config.toml
n_layer = 9
d_model = 512
n_head = 4
n_kv_head = 1
head_dim = 128
d_mlp = 2048
vocab_size = 8192
activation = "swiglu"
norm = "rmsnorm"
norm_place = "pre"
norm_eps = 1e-05
positions = "learned+rope"
rope_base = 10000.0
rope_fraction = 1.0
qk_norm = false
attn_scale = 0.0884
bias = "none"
tie_embeddings = false
parallel_block = false
init = "uniform"
init_std_qkv = 0.0263
init_std_o = 0.0327
init_std_up = 0.0377
init_std_down = 0.0377
optimizer = "muon_hyperball"
lr = 0.0147
lr_mult_up = 1.01
beta1 = 0.95
lr_head = 0.00429
grad_clip = 1.0
warmup_steps = 200
schedule = "wsd"
decay_fraction = 1.0
decay_shape = "sqrt"
final_lr_fraction = 0.0
batch_tokens = 131072
seq_len = 1024
doc_mask = true
train_tokens = 843800000
steps = 6438
dataset = "wikipedia_en"
Each number is 500 + 25 x the weight over its row's rms, rounded and kept within 0 to 999. Layers, rows and columns count from 0. Numbers have three digits each. The size before them is the row's rms in percent of the matrix's.

# q: layer 4 attention query, 512x512, rms 0.0263, rows 86-87,214-215,342-343,469-471, columns 0-255
# k: layer 4 attention key, 128x512, rms 0.0263, rows 85-86, columns 0-255
q469 101:490519506496475511509499483484493558511524476532479533485502522473514493523564488514485465544471486503440501493520498491477565487527475473487493471492520470468506531471494448512532506487479491519479489485490518453477467492504479492516514482485485523478536536491510466509493491483509492511496517498477490524503487544487516471488521473480494465452484494535516520475505524482521467517448486531541459495499474471505567450519518468464484517512483496497507512465506484528493495506534488511511508506444524499515499518505472514477513524565481535457496467489534512475527464531580507473503503461491529497523495499521512524518509535495489475516495492460521480474451459500444464473491535550476513489499502470478540556528497493499496527491462467509531510531485516520506497505491498
k85 110:498522446530546495473498508491478519499489518452492475497521473520474519461521506524506535472505519519541489476475493569502490492513531530477503545500490480452524530477527499521479550525487499520533500456518485520482474489448503474486511532529460485482432473496520509508515505464508506497462507501498488528489482495488497506504491525565524460481458479461490491525483475485449487479490540467471496526485478468502482512486485503509512486493547542523476461515498545500500534454518507540489484508488474523543528495555482511507485519492523480456501510506471485472497506532490491505478526521499480512461467485527537492485569499454528500467502489523509495547486505534527497476500474497518493523497487495501508547519529466510495518554513475525479517496492450526468508508496495
q86 095:519490507484495509458514481459522464488487483486509492488471476487489477506528474511526506550452478465478469513567488506492519491475495481480504507512496464455500522512447481514533455511466513502540517522461514464500483454500552532552520527488493520507521475512497493543531529477508500542512538521508450474546484522541484526484520509528502532489527487524507477489491530519531486530482480467479518507514517473563513507516457539484481500491468447504494535444541471427506482508475552497477555538487502503494451535488508507472456508522512505474510509470531511454467516477444554490483526521473479516461501505501498515484516496508476513527469514511513534528499493513499480514491552522482511505456504520513543464516477501437485517506486506475494489497497500515474466489442497
q214 120:537445461532530544459516491505499466531514517474466529536523455550482485525474445504517523472491521509473508499528506492542543505543473494481489495522528452476533499511460521487508467518508487466469489517487504456483494488464520489507472468488445506510508504541458488535501526509507508501545497543516476490495512528499476505500505549473528521471522520543488530492511541500517504521516480474496496453514479482499510501466499539509498542515533492469538450484500561484498533500524488518471498570502527540484495496557482482516485497464490513492495458527482537476501496518507535507510480490495459523523498498500526492509537521544532511517554516499474500482516475487527489503492494489518490515507505542456500491540485520519498499547460474530530507513517461517500541515500482
q342 097:502476520496478537485504491486504480515520471472487508520516492528432482483508485511512476529490482495529517490499488467517483520515469508523502491522562526516473552520450444492524479534493534488460490464501495526498524473463560498507547538527487508434492510502489469481553521501515504478469518447477480520517514545517539510454499495485489467539566488498481502504484541489539506504487505505522458468529515476511502471495485511507540497478498460507504541507492481497488524528521510484494465534467536492513537476548478478483471464484484476486485510517493503488535523498475523546508481474461502543472523509461500520529452564501547487516502539491507532478497456530449495493457502526454504494520526462465473490518488500490488514505462500487532508468477534515444540505495513
q470 115:483484510544504528484480549501511507532512518483528524503519474529485467492518427514482512485485518466465485494505495503509490549518496518540504525477525501504487510563445529512497480505491526529529491490487498510512509443489518482530483504500492507469495511529496550514490549503529551541541526498510521480488481523537478468475471521480477507491493477490482549474512511520517531481499510489498511462500516502534483535470515509557522515482487505500502471530499529460533504478529485516518561478477548503503493475536466497457501510481507465489483498499503546493529459543473523512501511451496525549486512477489547438510503532538518484500512543507515487462488502488490469495480488504478469459535514501498512522489478518522503521504495501491500494449468516519503543571470539
k86 115:490490465515505508505565487514466507472524521494502487496515466531482535521453455499507509504501531482525492530463506481482520521526544471485520522506473483512554434518559558510469477497489488491483488453453488597481489536489489499517458483505493494552486526519523503477537505473487491482513518489510479477495503484467512507528474489484533525511463478522526472505507518477504531515534510530506526510491502486476515463470473547464477535554527521486486511476468552544511523514456493497487489484541465529523483550503460499516510497518483487492477495515483509493494495520502499504500501484514487500499487488496529492513510478519495480514523544501491452519511527437534496500520505484524512506503483527517492440485525536502486506545512496567497502523519445481482500513509515
q87 102:509534522448513442502478439532459474477514514508516529468543506507492526490476448468539544518510490459462530508524494501479495517503511506480476479467520518537529508547511486497515471518506499469497495505449520519506482489488538497516476506518516491467513480504510513495516525498491528476505436517469502466550512476486483508501490525479522471484498479516519502492504509444504523485499484501526490488489475467504471490520534517452523490491526487472490503448536471518508521508469500472507467500490514514504481513446493504503505492525503516503523481479506480555480499491529495471480492539477471472540493508517494510517482544495481520453494526516499474520506512496508478507552460521484458482504474510508435483485483548484554462519494555460510478504524489527514474498482499
q215 123:497479544479504503504452567450473571505473472528477523513547498480539528511476483505487532546507492465479489469510469524479550487508484541522503480453513550531489501500506503466555453458469496498517496500527469495492474509552467539488529502479534486412498505478468484519472527488518486506460479502515487458497503486508541537517501498500450478470502485479474484473505485496522532477457477501531538455472496493530451506499524476494527526528502552518516508481514486501502461502516523487487491494512490507445491510517507521510540498559483535559538520485469485523504507471507506496494510494536517478495503481497488485506468526439515485502518495538535489457518486487505493532514481523501488477549484502525474434489520469506511492490546489510538486504455513483462519469515475
q343 098:506527479444515478517456474542486495516519482481474520453515500545462519529508476495529525543509479494527554517524466489490465472485501494517505519490511514544476483477492504502479476470503520489502451496451508540483485504481480487516545473491517498557498497570541503546459504486501498515448479464480536538537529478487480487484474540466533496514485523531560559520527455490494474483509478514472467490498466494545477477496471537478519507497504530487488496513479498513476496489542496531512501477466510479504479495504481510495480471457476478464529534463490515533512459506550503504520500494561468490535482523509538488524498485499497482508510512478501483515524492471516552501483502506514486518493494498502504521508501532502541468486490507498513450522492469470534564505509509
q471 109:566529558510526524546469488527492489488513506510481480499599533508548507578507493526507517493491493474477543477519503544495480482505498524477526504473507524541520518496521507502499493486489509522504507479530470476481468524510504512511549516487500504475468492466477515512514551517534532444482504487480466538562520485493482496480495521523488516470493520497512575470541488535471457466485551473525482485506472502514518529528504512448491536451495486498464507485479473497496435498481526484491477486472496497467530547517481489532504473517477530527504498531495496557498520481522556495489463481515492471470462527481516470495506551497520531474496518511502496479508483488493519496483463530479512488549488508521484469497497505512531503489514486509518471496464488485481523495536505